{
  "num_hidden_layers": 20,
  "hidden_size": 192,
  "num_attention_heads": 2,
  "num_key_value_heads": 2,
  "head_dim": 96,
  "intermediate_size": 768,
  "vocab_size": 2048,
  "hidden_act": "gelu",
  "norm": "layernorm",
  "norm_place": "pre",
  "norm_eps": 1e-06,
  "positions": "rope",
  "rope_theta": 10000.0,
  "rope_fraction": 0.25,
  "qk_norm": false,
  "attn_scale": 0.102,
  "bias": "all",
  "tie_word_embeddings": true,
  "parallel_block": true,
  "init": "normal",
  "init_std_qkv": 0.0314,
  "init_std_o": 0.0,
  "init_std_up": 0.0314,
  "init_std_down": 0.0,
  "optimizer": "adam_variant",
  "learning_rate": 0.00135,
  "beta1": 0.9,
  "weight_decay": 0.21,
  "lr_head": 0.0106,
  "max_grad_norm": 2.0,
  "warmup_steps": 278,
  "schedule": "wsd",
  "decay_fraction": 0.654,
  "decay_shape": "linear",
  "final_lr_fraction": 0.1,
  "batch_tokens": 32768,
  "max_seq_len": 1024,
  "doc_mask": true,
  "train_tokens": 164500000,
  "max_steps": 5021,
  "dataset": "wikipedia_en"
}
Each number is 500 + 50 x the weight over its row's rms, rounded and kept within 0 to 999. Layers, rows and columns count from 0. Numbers have three digits each. The size before them is the row's rms in percent of the matrix's.

# k: layer 11 attention key, 192x192, rms 0.0467, rows 16-84, columns 0-95
# q: layer 11 attention query, 192x192, rms 0.0478, rows 17-85, columns 0-95
k16 107:452423485570541504422496544571540541531508456462565488555521528518527586423512494503479541444553506527519489469441485519501378590510507474497518517667496544601502501495536515513498501431431428406451473562583590533550507523473533542449391530554532534412576446467472419507412458475419415566
q17 098:548501431502462583486520466388455424544531517475498466489492470604484536384452498553485427514481509539666385557500530493535513535533626581530498570509509627418423595487534532523536400498485519457522572502576552529468539559529497511487428543527524505395506501470497479564555520457499420549
k17 096:580451552544510527508530472525431469473475474417530547547569521495531489424452538478467396464509459554443472582511528450440463539562563450526467594510558496462431562524468536418450403493537538478440583517442410548466534490476516525505541513468541409485528504506524467478484436538488465494
q18 094:488533469421543496589439563521620423488558497506467487470497431504466464543563505391467507505534549511499501558459500596570496551501441381438484538546480547507462490498483485526451510471410521398423586419450409518437506476507515553551587453551500472505531534495498513508462540443458553406
k18 091:472530477534525492518483597479456403593566548551465543493451500483455478553484500484520576520444454495574401556433462530502536444529540552424527571379511468501436438554470545526465526473520548525475406476516503563627473471490525485486467487506565534439480448595495408545456536489500529484
q19 093:503519516516464535410514483394449457568535516525410404449500451461507497511555495418467502413493576429550488586519448529576561425478569503405463512562474454460456538548458489362509544508525520444523442514554474491474484476456563551553531535537542486504529469483566534503513451439547539539
k19 102:499458531499484431443532470404505466428589517482502446526540523492467481434593314592492546410414465447505489552510506536495542443522546537440475517479529472504568510429475517547553473516394467481492630465496456537542474458504572515515436533512512532446586594467463476492542569512465447514
q20 094:411661486463493547589500534472497555590550529548516515464502392552438434530541546457486542465589541523520506452524589513571520405506469430472467555587527469478453524438566505429558474423460523398352567494574508524480504521495535545502478435441510430519544504546483479503473489452540434497
k20 092:464548517503548475523543497476506423562522556534506563561562505461453439539448480454613637515463522519514467502505451461453478533512513452487518534429533482595479519592550504626455470512453482480443533457533458570558559450516401454487500501597505474470420510620493488525509509509488477522
q21 101:445512499474533543511526459530503512518469490502396543515557574536423510511503550536462501508505510501396531493557476492549386542504416483511487416550534531509481565573543485510517563532584436421523464437579420463581523485505444549559546531495513506548567533566492519592487508455492522476
k21 115:491523560555560530475495487397459565479565513482393445584497507408433480541536532317435501496486494466425516476487484484547442497398497515554491563302501545564510490466526494559455531523438534535508430467515463503536524473588483524466391505494478431495502507475533439594549603526466521494
q22 100:434490429524460508519518435506488486442509514506592552506526446565515468488543469436449553548523544566472594551611521419507588464539456428510442552520455352558564531508520505522497527487564517516454560554592575507523473526558444513518418451475501422513444513538511562430522480548524444556
k22 106:475570495544487513490522484515457527456565512501484407496540495585487527470497487455450549524495554516442446435563489537373604335473544451486555450515478491411543530591525447495471400526570424443515503512511425488434505475533446494557572488507551527535552491526571455572509515555538548542
q23 096:495544525617500539489475590519468585581494540509605574503487429583509517524542463519399502504495433536564531520472512518495531469416532472540509622445450438388525514555407524444515543451534500535497494578500585462528490522470521428442529518416456442450542547527453473504556463452526460564
k23 100:421532452492443471508551481527588546476575489492525496527565456519551550445477480489556555448523496527435547500493559534456515484467518515530452529573507475561414585545543519543512524589513381482500532535548405470526522437475449539552612510438562431416539508490455495536503505528408542589
q24 100:428591551523546500499519503485519584528547539487517495482519528490546562505472465411493550515638530525507471554530445568396521396410425411446442499545500457533545445551480493472433540448514542457526515527494504474478479465534483328468588473515533526486534486500442535530410489434486443441
k24 101:464518550475438430435481566469619399563478484522514576469582451582478451535653461577499661486489539459517490546451415573524578435444514398437545502539503435516512484472525500544562475523465444499494453470503488501576447471460483495494514592420519400469456510462414480408470526457508460576
q25 093:492391514554484510518573505511518513543474523506555479463512460559587485497527522552569592507443511447584503468487477445585504398517538620496497502482463473511479564456442437487535488457590393518490430495498553565523413495462583578465453534482513464436524517512504542415630518455520482682
k25 093:525441519461455469499557430529571551479514525451452393544498539481528574457437448480490544427549499543373460465555521392466477525556436460543465468597511552492500590426456439590525459499497514488535534549560414498404450555463443519509497496567467520518460524486543557522553422568445506531
q26 094:455412410458481467426549475527539465400511480461460443480509499525548552442495432491465547454475544503490532500592500441492507366443502440511537484538529542455563494652542502619471447540536372472589492492581573546471556496561408514452437476503571462471565482477523565451560525543467477438
k26 094:478525467522479547524499492462459455480505546525568549518391538561570544507598468554398490481469485559530472545578419512491507454441549435463506471439589561290556498366501506505458440436519533498445551544516548547477512550578519496457481467557481445518563422447499504459563600496511539517
q27 106:569449446400550499579495526499525410495451518455393520471508554518512453481541592636481524506469490471532606502500502415357524454470432514557480480513497517428546465480459471440460526537544511476499511417459500466485581444476455467491555543430470516479491539522435494452519446533483579446
k27 113:523488452488519505514420545549412401479463492560537610445461547455468514504437558674464479519464455542566533552479473422538505586555453520494482491419474517439497480507420423553489500434504550542530464459564609511467545564456530490455450497554443469495450564431463532462528481443522508462
q28 082:580518448436488516460546473548435513507480438498520491494469565416531509483417622558517546565521443500490448518542456471457432565442465497481497410580509575521537526548461444504509554544458530434519642446516512471542498487506408506505566451530483564492616423559469527504456411498495553372
k28 086:507476568461520576464512559464450542415515447470583645449392470527467589554454446531492487570451391465548497489426490481598478556364504553499520523469488575584495484494432506475522410512427480557477398426461508475545432467563581518465470452446485447527522482472475608477501499525550497468
q29 089:540488473492522473425563417452520427395425456522599517470432495475471492504483451528464440429382514485531518571527550514634435474399522564568562508379480530379528454534451478553528426554521411549470438551604511520544532435501467590529468462513559547479489480469568559484460573536519482458
k29 085:462430502557512529552526426463490569478509486502537513517487499466520625341525436484554506431539554584447468491544506493453550535479569572544487477509505521466517538474480450480500546429514497538550456511562440549514542473576471480553479509563570531481599512478504473481536605462548500456
q30 105:530534411440512533416448534488534565531553468537511511466465366509455505539459456480423557488461516499521484565525533596511487467452460463541461480493543557421527457492482535590494525499574536559414405503439510554500454480538467411559479549537584468505489484555505517535530516501589396546
k30 103:483503556542468515489499475535473553575481503537573528470563511519564546506464481422558559513526455575559489592510536642444594556456482421574480552477492500550477508473524495611470428526487427498404423499584504573472481519432499514447425478485572509507449531534550398540518541429485550491
q31 103:476569455483479462493513484537583432446432529480457499518437470462537505532366513474544514513458478544537487517541452515477570412545453453515531523466536566482505466410486527631519484538459482487439524544384492513464469442508422395464567486471533501537410500485531521464597525444526499489
k31 101:490494391456555592522444589499472441477376482538570702463479538502486511533481448496560609466443560517581557522536491482481531469499486501507454442433512439469543524482492533419461514535503527502465459457529476518549496478482459518400547504610523499562468508520487473507555565449474488447
q32 107:571461475448468572498446524439440475554507469475508521510398522461505574527411546546427515588475576403459289553385434503558484579518514566585527512558541503499482541481519470487511475518454509464509493436520495547572459440480508519490462460505526557554522545485491442531548494475556520439
k32 103:501476469449571531542516511458460568532478449447434470496451513426497578452453548500535427540492466468625467569347451533567473621527466535655472514514460562609532530545501513512523472491478499538468452430480563528531468498470535581500408392493473501467428487544517490469519554479508498478
q33 095:496521414525499555434580420437469490511454455521535553506468454513530512409400521509475532502507471541446572514583520453463468419526451471462471496469491626444523467475625482524475529529535487509569509526519561532593523479550350485490589531470537529409459390568438538542521488522553527474
k33 099:496456480526505612494402489471489363411494472510536641493503540535504529419514533543364472524510513628512517477550533473559591544491497473508446528435520551451509548420546421506557442600469445534506417424547535457508565509451491464532545531501414450565526582415438528464485549502566536494
q34 088:466533531507474459486603449453459503541595507478541471458518489573529566491529502443469581504511494431513532524565445451497489363642545556513499549456515405478484507436446512453465435442560501511593446502586564560483435515488552471534457480505542497465476550458510479505541474493517480639
k34 090:531467507396411466549514431506560400523566469460433457475584398533502502473514515519460570471489453558413507500602510497460623459599461487492433473565496498389516516481589468547525418545480453471527579573531443567471472518504461431492574538471477500485528523490476510503576503539450493514
q35 100:437466551513460528501487488521567465554473516444423446484462498506429510514440507505509369514580529537333437429412414468562475603502449419519542422524505635527600535565483500580503529509420560487523528480516457487414495547520565488439496477503493547474459478531492496514524500497414551457
k35 098:453532415432563531526512570573496526568456530453476488468348539476545520558511499483404494510456494497457452491480428480557431509401439478554505547475502550558516458528539515460446508467464554562482477506582584560555452527518622480466479484511467498461508463457530459470387432529452471538
q36 098:457587518468526484437468482492602602428629471461524487519579450499553557543503479547490518523405488524586414514523479636459513514526466432538519579489547486557480489440583593469494453473485522484492472495552524478573462411559551461521479442466466552554518482443446436485462531429473378434
k36 098:456488526604440471495489544523501501511499506493530576559466383475498475516574524366569498492492556496639545512446464556466554479577549445429498497481527469516553519581591486446503535493502457484505479529472483573567468479513477447476575521452557576547463425630479514403495620450540523484
q37 100:511511558542487514475500449559419568429484481515514530526443566498515487461569578570464464424423558442399497488556500552599455558456475565416557459498436545540456448527572471422561543531592469523527440480472497531562559468503516591557472541549528507541506378535513558566421509473487494511
k37 102:510523546528455463492519496516481611396478545428429425555515462476486476484517444465482417527475422468477505517473558513476449600467472485447457488512540562559567527529598497482576547488502552603524395459546525472463524507552474435520465459545527559515527489487471603580533508491508506448
q38 103:494490480493508503568625477535425507532411514483512506484524554551584474417493567499451566559485486493521559556550460452510481433471557427507480466636448386533502573647505456511508590529610418484517517404532507475488613478490428453465546512398457481465532500515556515492641408497467528508
k38 107:512510501465536527480529509455433561430591479547545487494437518539491515594409412578394471568427383488449454488513522481494523489473545517520478522471523515494453489393523489626515475518552529540521448511526491474432482533539430475513500494495468423472465500385523550523540518506514517485
q39 090:520478397458498587496458534547490513512533514505442511454512515544483479499445535504464510577602479512530429474501506498482499597518497436536485468572502569423511475541488511540501482525476580505522494371559475470450466526498426446449519427450469480513601596532444520586503497545523489462
k39 091:584588502472599464545483534518511509531548511510463549534434536491458582562461583474444489543481451477530463549414484589540508628367504452703508532462494498547438464472491563486496482589483495551468467523498598522516432516538481553425517462508500439402507478512488387520491467501458473511
q40 074:431548525510540593586520504524376500569555497533523484524577532495464477498514555412482591540564473516496531484459567467561526468450465539562431620614533478502475572477527492463583489430522489392357542544606472457536535576463490476513477511459446438527524489566493486446512423438602522461
k40 086:405520479534595529477483509455445451482532483498472562573583475495467439562424505403576594544472521499462442525443475414424459533484515512543440539402525481548465502555438483549418488554476504475510536458458410527549497553538424483480448498551520456477429500548532453502422472446547472534
q41 098:557520516434527442541519536483508477464531509509420473498506370540591539488513518446540497446484530529486539515498501480441465492537560498452460508400523547512499491486517502474486422491496445527487539450464481494531518555501389501700505461549512538405474516507508593552547546457476536433
k41 096:559527455547490465534513506478499380509459472465426523576462410575487468484470553470427524579531488526557453515502541523442518496493511521465486519354567509381538425581508552472481561422435545533525500506475457501568478519514507423552535497444566539492452542530442435455576601509583563404
q42 090:494607498525497469564513524446526538574572491497457592499519548486526495552426443545453491562551346513552411522486510542484454566472524486479611569505491547581491446565426540501483507443463531503481516552411443522495387440425543479428558531511539522449485512453409403514426524475509395467
k42 094:512396511567482433550544541477512494529498488592520545448531412474460487523491477445562498521608472480435544562434455568585538485516504520435502531533495468490501546540532486529548511542498473479459510538537431541525473449480474501500524485384489462473426506487486451394418492479511515493
q43 095:521498479518536437522384532504561514528504530542565565482434422515535508530510435436484424478497479654441570465519593532493496572437468471434504462541484494409442428506580411545507556542450574528385497543428461487469536467549507513585559544492481519523451556508409525521416522473474608514
k43 096:479542542561497526431445495487444539529527457468497477575557491583487596457554565512533524505515567555536502463496474571534407514464426467547515523481465506545399528510440550461533564504435569502495464417537505414507580466481492489472460512453508522437519526484428364575451448456420509566
q44 093:454454492509564544512531428515449535501433463433529507491482618476479530477537437477586472541520566453339581521453437478505431518482486519524508438450483439473602530569617443487518550543505500404571507532526631530479474525470467562391464499468452519466552525535516451459440479529478576438
k44 097:504520575454512488470563492527583409466578502476448476459471481508519487526483456572410416516455494529491551548520476409516510593462479506507618461577533580524398521518613448542551508446561529496572437545559517438444487515499476480563443517562392464461542464437537545487507479526510511490
q45 090:519571598385499555547572492419463550450557516527411419465490502523541507477431473462525492489557504554493464578491484476503514483531500448512491535551534611557577505496556554543528527397437460430422511421515535526429465462558500487517474446497614479538525493478547519582512535469469462416
k45 091:502537451487508470511551511414416444525485555572501465524478463480503465573496511379517601509474526493547391570500446494452545533482597472549480470395583496536594480555539502484498521511469520469464528459471448576556421462513517496540524455538559505506465503560502409490446574547534527502
q46 099:567477464388525511498487561563572577436433525475489426426499512517464592534528400605509377498426458447571530532454431514545497600602577481517524492435467530535546415515380517431510471537534526580528445404463556456458538501458531522501489462504495461512556551442541529470528549557506540504
k46 099:552514474482495401506462507461487540474569511506510406456396486498564564495509546506450435507484492508542544548516511504527508572499545550520533508517505506473520480527498551478505582468582551562558485466498590494423462543489561468472391510444488519488667504504476491528517483521523533418
q47 089:439571444436427444497516458509479520470484500532517512543458520527504421492538519450523516564499448514471531449512527518452556560560536463620422495462473390526465492469411484454421500496455491482446562471431434500481479551478511477422438458573565391531455549417606431471411478587568468518
k47 088:549538559416504508572569425484521507561431488541509459408498479517499477571497522489481448540517436465506473484517511512495572432533411585472577514608435443389423510494522526514488451546571448543527497504486463470567513472570490537549576491515543515460432501533571428488475498538511558441
q48 090:574402423466545434457579422505571486472405510504469523450451522538602530471484522446493472495421572538499466538597458461539467629549584493466613502455487463499588483575505438630488482554557499540590427419533505542462473562487475590493477481502470552502571444521613535470511537516460474510
k48 093:501469504510423562483522492476542583475548589450497472526404535520455627521487412503395473532471480515443433477516513584415520619470575533504529470534514570380542512393542427433446499417520514581510520554526491469436456489596500435504512479504461529548513409474558427550526526564538475445
q49 085:434459459509497456458488468471530586498480561517573546415476543499495473562528456395449529499524360459569456575532490562524401481451541439525514514504478476518474455549484525625524512493504497444488374531511518558499482526510519570369541520480505526592569408358540407527362513476515407456
k49 090:459439537458378547500500476471507616519531519492519505467567416478540532541604452475591464446506457487500536551531454549519601614506612474463524502530455536442464537435460497498525483558508480515469480404498530509422567496443407537536537542529438454512528463460471488496437560462479472562
q50 090:514612467485445567498502533509588481601552484464497509504543454503555543558455552491502575572511525573686464517447520505481586574518477500505496491546531549491440509491444507510522420550523563523538482399458451439513425480438504467561512408547462530521504496496500543482493564485515407548
k50 097:539523476499481492495486532530582621529504486455528568511526520468559502475450526431628587486585553490558464469457541501462544501545494445557489489394453415564553458466459520428459464499559467545542502473392446527513536463465565519440522508443516519466420524564517476474492493494513482470
q51 096:451421488592523558530463425552496546491440394520491525499548510507485461550462533529584494563536403538423543468539452472506397584484520485407471487529479518500495565571568474548563562596549424453507552476560428510580531430433379548553555532475457584531449429532503557474529496501494566480
k51 103:418515523517559521510479575433475587457557448508384514546397499551466565481504538358447507506466437543405519461490478445535483457437498527521515527423496517575439461426492486528536501538447485582526447506529522471492477556436466550552585518587450448487488520488565435605601497511555527513
q52 090:551493470516481551459435532573439593547429485483479518538512476469571581453533535537539520636461503519625436530533484376395530553477535529481446575496479425426521485534513495596561469525492578515489476453466490455593487548526555520533482513487462449521455523490421503473588439537610546531
k52 091:553517501485497536501394495471428618457458494463433499572421588487514517493416555498511490527519473497459481416434544477460509513546543528561483438488408533500502491474483493486487456490498456447500505448431514488446452543437522576472514483437547448448464500545460496484490447525563503524
q53 091:517433535501558506572478556370514468491528501580502539461471469484371429559481491508429451511510448464480409491431622549545536524576532462462483498486536529583454479359489513515487464501359543514427537557436424473462507484551462503583517447465510514522446475468556484566520545557481497491
k53 094:512420413495517533535480570483479497591501510525550467485471516460419500493530544504546503498475462485587357553462523528572539420571531550463512515546504440558620536548455539503521564559507464463409467435417512528600458441517465488639530492497527587532489502659531401457465470451460514455
q54 100:474463521429438506508566522507564526557449518542500386481448534532505569550451572542549492454521601462556403481471407603581482531526496530519616407489504600553580501406559467522513470562474451546578459435510533493506435421451449495546460448530474563440539441553470522518633522452519513432
k54 099:518471448397501559565517511475579551501439520493486514491314530485526566533506490470513493529446458553535524538421521454504499610509525417499498497507556521601561463434501527483456516491485524574506386402446500589481494566405459517633464383529477550611476505546535580524552520552498483386
q55 098:465553538450533468573453539520521448480527497509559554517528494485536449539482512453438492538558417570524457532478538505477480501527502473534501543568488608569404422524363513448488454424446469524479553518516378557476541455560497484506561491527553504526463489453416500591384561466499428463
k55 099:501484507509474416524544499461453541528451508524485536480620493468478507516508648490555505557519465454496455542459458558547488424440455495481476532433506470528450498496412617445551531550501485571442513487518519512518467464433540473542538548452540474481433515533450439478451539491481515546
q56 092:552463461521444578490580496519464557463461592497462492486407532569572548436478478526460389593521492574523534584503408484521460664531596537470543443518436605485540464569499449458532514531583506612588490404511485492480518495477501492506531477518467512471567460539489512505466484486481595466
k56 095:540609567456487474460495503412492564381577448463454418406434467515500588509478467548370414558515427566476447491507502512501499592481509544563512550468460553449422466507475497453540516536558550620548451447537473411455541544489505541510494429393459483505516540470442507511430444528537585436
q57 101:516421473482478562464410504563420462518472495553604396511489511425507515517392579443533523571551587497466481445495509428545480441499607511655500533531558498470471491498455451426580479507492462476537459483554531519480482482451503488482438473531458453581502529486537502479565455603548517573
k57 106:516488513412626526442551467554492567443526497526564483486457521485526524509392513538546566609488460439499583510516626391466487494512400514605439493560523489632390491428444525493452521482573433432511503455548532511364448500476448517489483431499513521449477464589547485506460463556534464549
q58 088:533476549481563517472534401474564467492466493485490446518430517479523513451442522432532391540465483559391440479604439492439458590560466482475509371476480548522514526512470492583497511513518523577608530483522461484455487526575366452446538488565452545487431472481505468582499512521492511480
k58 089:545523511424538527511492463565586471482469478418546489465488499533495581497563547587388399483491503535480445480529517539562527488483489494463493459562505496501533456356471490397564460499530556564472426468532557465478491478507584574503509522458464542526556472459521505512479461472559490507
q59 094:460544509542517433518454484507461531554525528510611600535545554536504463521606499504472471498470480592545622453509624549490489481463531568522464560523520403499441494537568501488460529462538456474498510546604507501464561522504566500475492548493482460457473540520450548524414516475495519538
k59 098:478542531579452523477496447542514559490508547567482505564650460520520413530490499496524455486570475505387546421497558471480439398511499463499518592559479418471442600586460526502491536477482503434488506579474353514507511486479498428470551569490547475470504537480479522555445483517424482629
q60 098:540546508469519426498520494462436468471531482441452534559484570521509532449457543616531577525456344505623400466488523413366487488420424441525459567506540443478458469445447515516527455465442544504441525486456448536603521536527543467498511527464507464526477496452461487420443466552542518443
k60 101:516432465543498521462440548461356473539369505531575602458490505481495442499482494553575520495542433465560481487394525457538510547534437532484447441444476482416520499595525466487482457517469475434487589485424443441564486497557493524517536487496542497540455504466468531406534525465596495496
q61 092:480550484485449502535541429458471532542605464488480509482524483412566533447601526526453556502547485450484581478529437485469582421539538433476441512601510305448487505620524481419523495523575543472572490508623555457484551528539537451574434463480364439554474533601396489503472424575472550515
k61 095:550505563465466461490529487523541461409604439512482485563537488505531453431588465646427497529492451575514519533509430519502492430544466418487559505493451450450493474533551542534472478505451459398532545506565525506510554548482459436536572499493433527474479490412433547534460417457516524482
q62 110:520516440490434520481491484493599561536509528491506471474529387484592548521443463509497550498551413556523509573563526596481588480565582498497445524442539579466511467518571511461483448480570572554483477620532510447537492490573460480525538459489577448468387509516416560484420571526550462617
k62 109:499513593512534425537399503490533484527537512572523534501564545547508540413548558579516593396568517532455530476573460522520552421498501377538472466500432408323518502554424522420491440546527426459547532521521531525517490426456509530440600521483502463488547629559387421413445489490568490475
q63 104:463535581564460463469657466569473456486496510459509408513598556480488483499400520464534534520531565459417494452495510418547570396519491461518466494571495442639549621556445524441456509439552467467484593514599466488505459480480468452450537484572566473482464469502520530405625525554491473549
k63 106:485495498470598557475544498514533488514547525565541477445520483542556399552486482487494609510533552464369437466543498456530450266465481483510467442517560465489558496444501501496470457517432515435467546528523420536506448529517522488461547518509511407539435447534539591476596574564465490535
q64 096:483458496527482522472562489436534427551493486451563439433478530574518449466551525520486517455482580461548500574532472441567536369577487614548491448492491462485477550424412413551493461453517421467536462513526539552470447472523466506475503527494527447458497507554534483517642519506537454547
k64 098:526459463394511549514503423461491509410494507468504441513580517534522582501416489552453478421477503546397467507587465533512612491530465530502448491495546538438583545401444437613496450477482528469465554507543498556500484531414495559503481534601485427517532503477534503502590483581496548484
q65 092:539534552493516548546408543576466536511459513452538551435587522461501484486514540565554418514496418563554572433533492563465583530524470564492520509567479422576489467516386506426556531504537481530501467541542405509543555494534555506515509537444486475497453529515488548497516533528501472612
k65 093:430531568473558435443498456536420643448559457502506406566530486539563530492529545519582544480496506346450587419471533498512505455429431455510499460474450496547491534571464475502514523520516503499510559558542533534473443435462484564459523539496547452440541549440471493502505416503452523555
q66 096:572449573520483556497493458444452569586528559507428469506604430417517556520498571438457572517489476518482511562492425611456571511462529460522362564496480591544491392604531539504470475464551555519524489519455428502488469519504510446536548459424588478526452452506486501448423533513505475549
k66 099:545535625496531361546498549539490468564474483504466456499506541487532505501537475508566494487520516447525528553475464556424641483412435386488465480474419475477487406512518561487481527532462470518519501482537604456484477457516508489460591491450459478469393543498448475431429464435524495447
q67 100:477489555563576523547421531529506468519549464448483543587498459462540485575496516415572545464457589529498598424556485517461466441380334516457507416424574569485498469494533560449499526528446567495470541520365498492501483469511462537523524479501463587551542516529401552514451523412467535438
k67 102:453488489494498457497469546561586480577380483437408640540546499460396501532530499457552609508601602538538548461503517530434391532440395493457519526467498517668525418497555550491485561442481478439510448529485517509556538509525540467480479559507493511598477454462440472427470510510494465513
q68 090:509475552506583452547585473486543512578506510516455436462525541504455535555451615450503531546545503424521509493463457455492475501455449412480507489596497537601564527519486499556567522474465466412485542507513524462521517486529538459552575434559419558496561418473507576525521474460549441460
k68 089:465483496433494521447569614515480517494494552545440497516463489495521526532430414367485569523485490418510427561435456456443532513394551537518498521407532518632602434472485510557408522499385530512504434375409477522515498503511558440560491483530541450512485466542485457536573578515533500522
q69 095:478526411507542473471425534501547516596486515529478589477441389494404511540544483489411511420556495510467423384450494513632514468439474446471500421512509384483452553484378496446452515500575540577479413524472521477536511508511511470443502453496498441540471559510498590502522520528501505513
k69 093:493514444548599513507531493539534501658544503489417467512477524486525568439610522492476506477572503528454470447513488591507469396479484522459453600516485461528473581465556512650507438430434475518514488512590473493519599484506552562505396512475557506485501462506520442508454483466437501485
q70 099:483479577435482503562531522595474496487532551540447505500470487531537534489503455591500477428448462408406469531431477482414492435472503439441467499532472533671502509555529525399489574426559468555477481468552552509500510505491514430493568533559533476408524489539483493503452532539426490478
k70 098:458450523612491466516570548516511481493492540537444420491438468573565468541504446494335483524506493489475494536503451488462395475438516496462437586480515528509509449652499471542606523500445486537518533549529448483543432428540507444439481531462500544504440501506396589535473619457518518444
q71 108:514496519509469520488431394482482450519520531443509508493571454456461532484552482500456448524553481409568507541453460573503578512486537459559404537596544565487445502525589508407552512532513552472502547519664464511568523527592545449534407505511574438461369427508482562498479480524464455542
k71 108:505506617432530528465598488538436526455527484522487450525583555479590470481600566677507473420515458472485460555540426450536532466512464406505423575551514566407549564593472512454496426543521485476518597488544468513453466467441520530552523551546489524473482561537536521483482495428535492505
q72 104:501520507556500455550505466527582465453513558458461482505527497568579454502603487474542572465419530607563586507602506504406493480467455539452575512461460518608470510488510454400508502448505464581487480526511452469570481507477525550618562481559464496503485466532459590435441552486457521551
k72 107:460502553612446476496471512465540546452467514471485482539571413489491472546481452455524574489562529472424492350553525578418509447540440531349448501493551504391596473486473497407482525449492512529556495594507370481450589442529538403484501540540521519606475512528456508514554530556511500503
q73 092:548478547529555462470582547493413468458463515452466484504428562424550538448430510494383469520435457584461515526469489462564512547455492516519458519508448537501418473544459569478490534488535521504535553480450486428408616543536534497416549541443520476449539543496537517449384441443480568528
k73 094:577543489492544483447456554451396449461442497495529565452515478503501457496451449583498368424413461461509465491536505396474520599430472580485484549444447455445391495531463568497482489485499539466527503499521520406477511526565554445504500483485553451455498487433439539434384491489499532480
q74 103:443541493533544488509459552542509481516569467509390445506554508483416467442448550455476468565582469452428418477457450489458515553583500410557459502558527510622486552553400517546502451484470527413517552458461386552473534518539426393534552499559551510558468463437510444553488517479436447424
k74 097:470481520410533490508482569473443496556465497517510563473484490578442366620601605521417498541477477465534471590460436541604495394390510534464474560416514456602553486506462527519515529501529546552441522475458554542523372446490568513508508502486504460461488463582524425518570456514474536525
q75 093:567440494510473510442489472554475481476466515561565483429423537498549541486589457562510476547453565463487499598507470428633514477503617563544483407549525390487433571507419470497500533455526488472485465444482502478474533504565491497444429456521443471573495563454594426448573506567562541531
k75 097:501458535420561533446584446386491586406592515515533435487489506464576543494419433604460441527434505487562508506532470519477598547592546544541498489561529532473520522499455489506542518447548497492532529464559541445434499512526472545522425445534520535482599533445497488429470484553484464477
q76 085:522488447455442470517543519447547529393381547539595547446449462570544467545532405444504449480515525489502512550593514571496628514540535485422505484424449439456500430545434444520486516517509418550520469474436413509416473456453421496489523497570495506555502484484506486477441566482509492547
k76 085:436596491490393411527533487408519503485584513525518399466512525635562594482530494622437485458545497568491512514483521592515533494447519511485539482558515521349483536507508499496580469511542487597538473485572492448497491479501409527488546463530571524432555531475491460557549470465475588445
q77 098:434543360551446432525572515454471420535521476500521452520491424468407457544578450449433504482552399437506540466450513575579454432538573506483466531511477458447485502471508605452523488514481525475421568547556612511497504539447471539458488563549532377478550474468501547473380466447459524540
k77 100:538526531484467550515424432513539428517454549533552507471610486548446464483533420476494440447542445546451499568547459473476468469486544493346433555584486457447363538532442534492433430516499430465477554553416409498455575534541450533442510521625481442496583580513487562557455505543496544489
q78 095:413438537565480478458456575449553467549528403494519538419502498521430495535455439503518424526573479476466486459473512485602447494522535446488403492545538525511518548511441470547507496513422438494459516523556496505450478553540413455510461464530426502515504516460519493498440573498481471481
k78 097:413503510567492528456584566479473479562535551489551492535431505574504513529566543426505560488534510507533505547525437579495533380415552481466499559446532468549470468518444559484481523469522413450520575550432481487613411516605496520564540535612522514415556458621538391501494489475428467533
q79 096:508561492501498486613589505445611371504476547466427404476521432501453448455451502472489420557573488479463467477548522500518573540539480437451477505558495550589550594485575494580458427528433498499469577443538415521437448461497402490555536507577556517464471488432511520537619533484459496460
k79 095:491456421524560587550485563479529397513520515579555494494485510522457458542468493511469515523563496476509401567520427547541533378532499436491472514436538507412590477483476472443407444548472564513441526477510411610583446452507502594528534485614515510472412494545559428511535533529516539449
q80 099:524500535533520464448478548547523585489508488487535501473443525498490511502475451615460445525479510505558504492474442447547545512464572499520552488529469474454520486628418522517598541501573474507461445522522513498501551498563681445461475504481489424518512527490464444495424543521466424558
k80 103:502535526490433433409497490534421690467520539507540477543482505493503539544501468428479551485541536475482572495513495427458431503457522447547548504413466552618474538581527518499514548467501497488531534510526605506445474470506521527411474472472557416452585456476427523524448437479398490549
q81 099:513567550586508502432458398413551507514525490552475595491598459502510504450466440521529442394448560508478498581624498440485508487523613552455429463466519458510423533582477478529486550506565489440503455606511397466520582442569538490518533581588578485493355468499489520480491585557478508469
k81 106:490515555634528480451498446437436558502496473535496474525595499508591460486493430556400416476543553566396557478526510522585539379492503494454452489453489410492595520525496533518566566442483502481514586519607442452494550469507541454473502575477605482505593581481546433411485524481464475517
q82 086:553479444436536475433437534515528528486455524476527523522453557540551533425458427539444508526367546616479560585439451449487458440475558513578555518476492448520519466642471481436545577442637515553530421530523539497511559547495587514441513468537471438476480550471491435426501469574455526410
k82 083:491527583542501426417482511500454625487592543478453502473477390469559524488467463536444472523445494541517578456527553583546479458481500617526467499504514504438496527510539487471571515393567497592517504554609564430422504547510497490432413489424501448455547529454438474491483519516474540472
q83 096:497526530545405552435504440423393539500552525510527457506522475514533493434630545479564515465457531459549489493524527556557450525559583590509503503486507559528411478437621518453509530549497495510495450536482542502434508567480617524531414560604488516474487449465502419575422514482547539559
k83 102:565508562510418493477501425525515430418479452471492404529544439532539466510510425448480321472534448469537533470512591471551514584603482447445437515614497552524541491465511483455510463532524509469544551509485456472453553536499510450513561530515507528503490540491555541539357454565534465484
q84 097:496354544444526451506561491551504461504434515519563445475492624496460504586475434476454418485479555496505485526502491551576468564513518514439586460456400460579471436419527454453453430468510492538534546434449533507501475509407518616440527488505419561462576497503593506444445467447462477603
k84 099:496443518457445471513539510496575493490506617479518434446467495460447511513434523466565444497480488511492502502479462481394488560523543563448546506652487499452398496458480475452484470472517506541520418502512522476406513519446511474525433481474441575584455384501541643577557433491483487476
q85 106:489495473434564436466468516497504508468536453458520521490376465446572516459524575565473592456388539473550440571505468508449525366473401543488588536448504485440554494496534512552503526468501557527418398524403609547546454447524480528513475448505496466539548526562474533441539490486505487471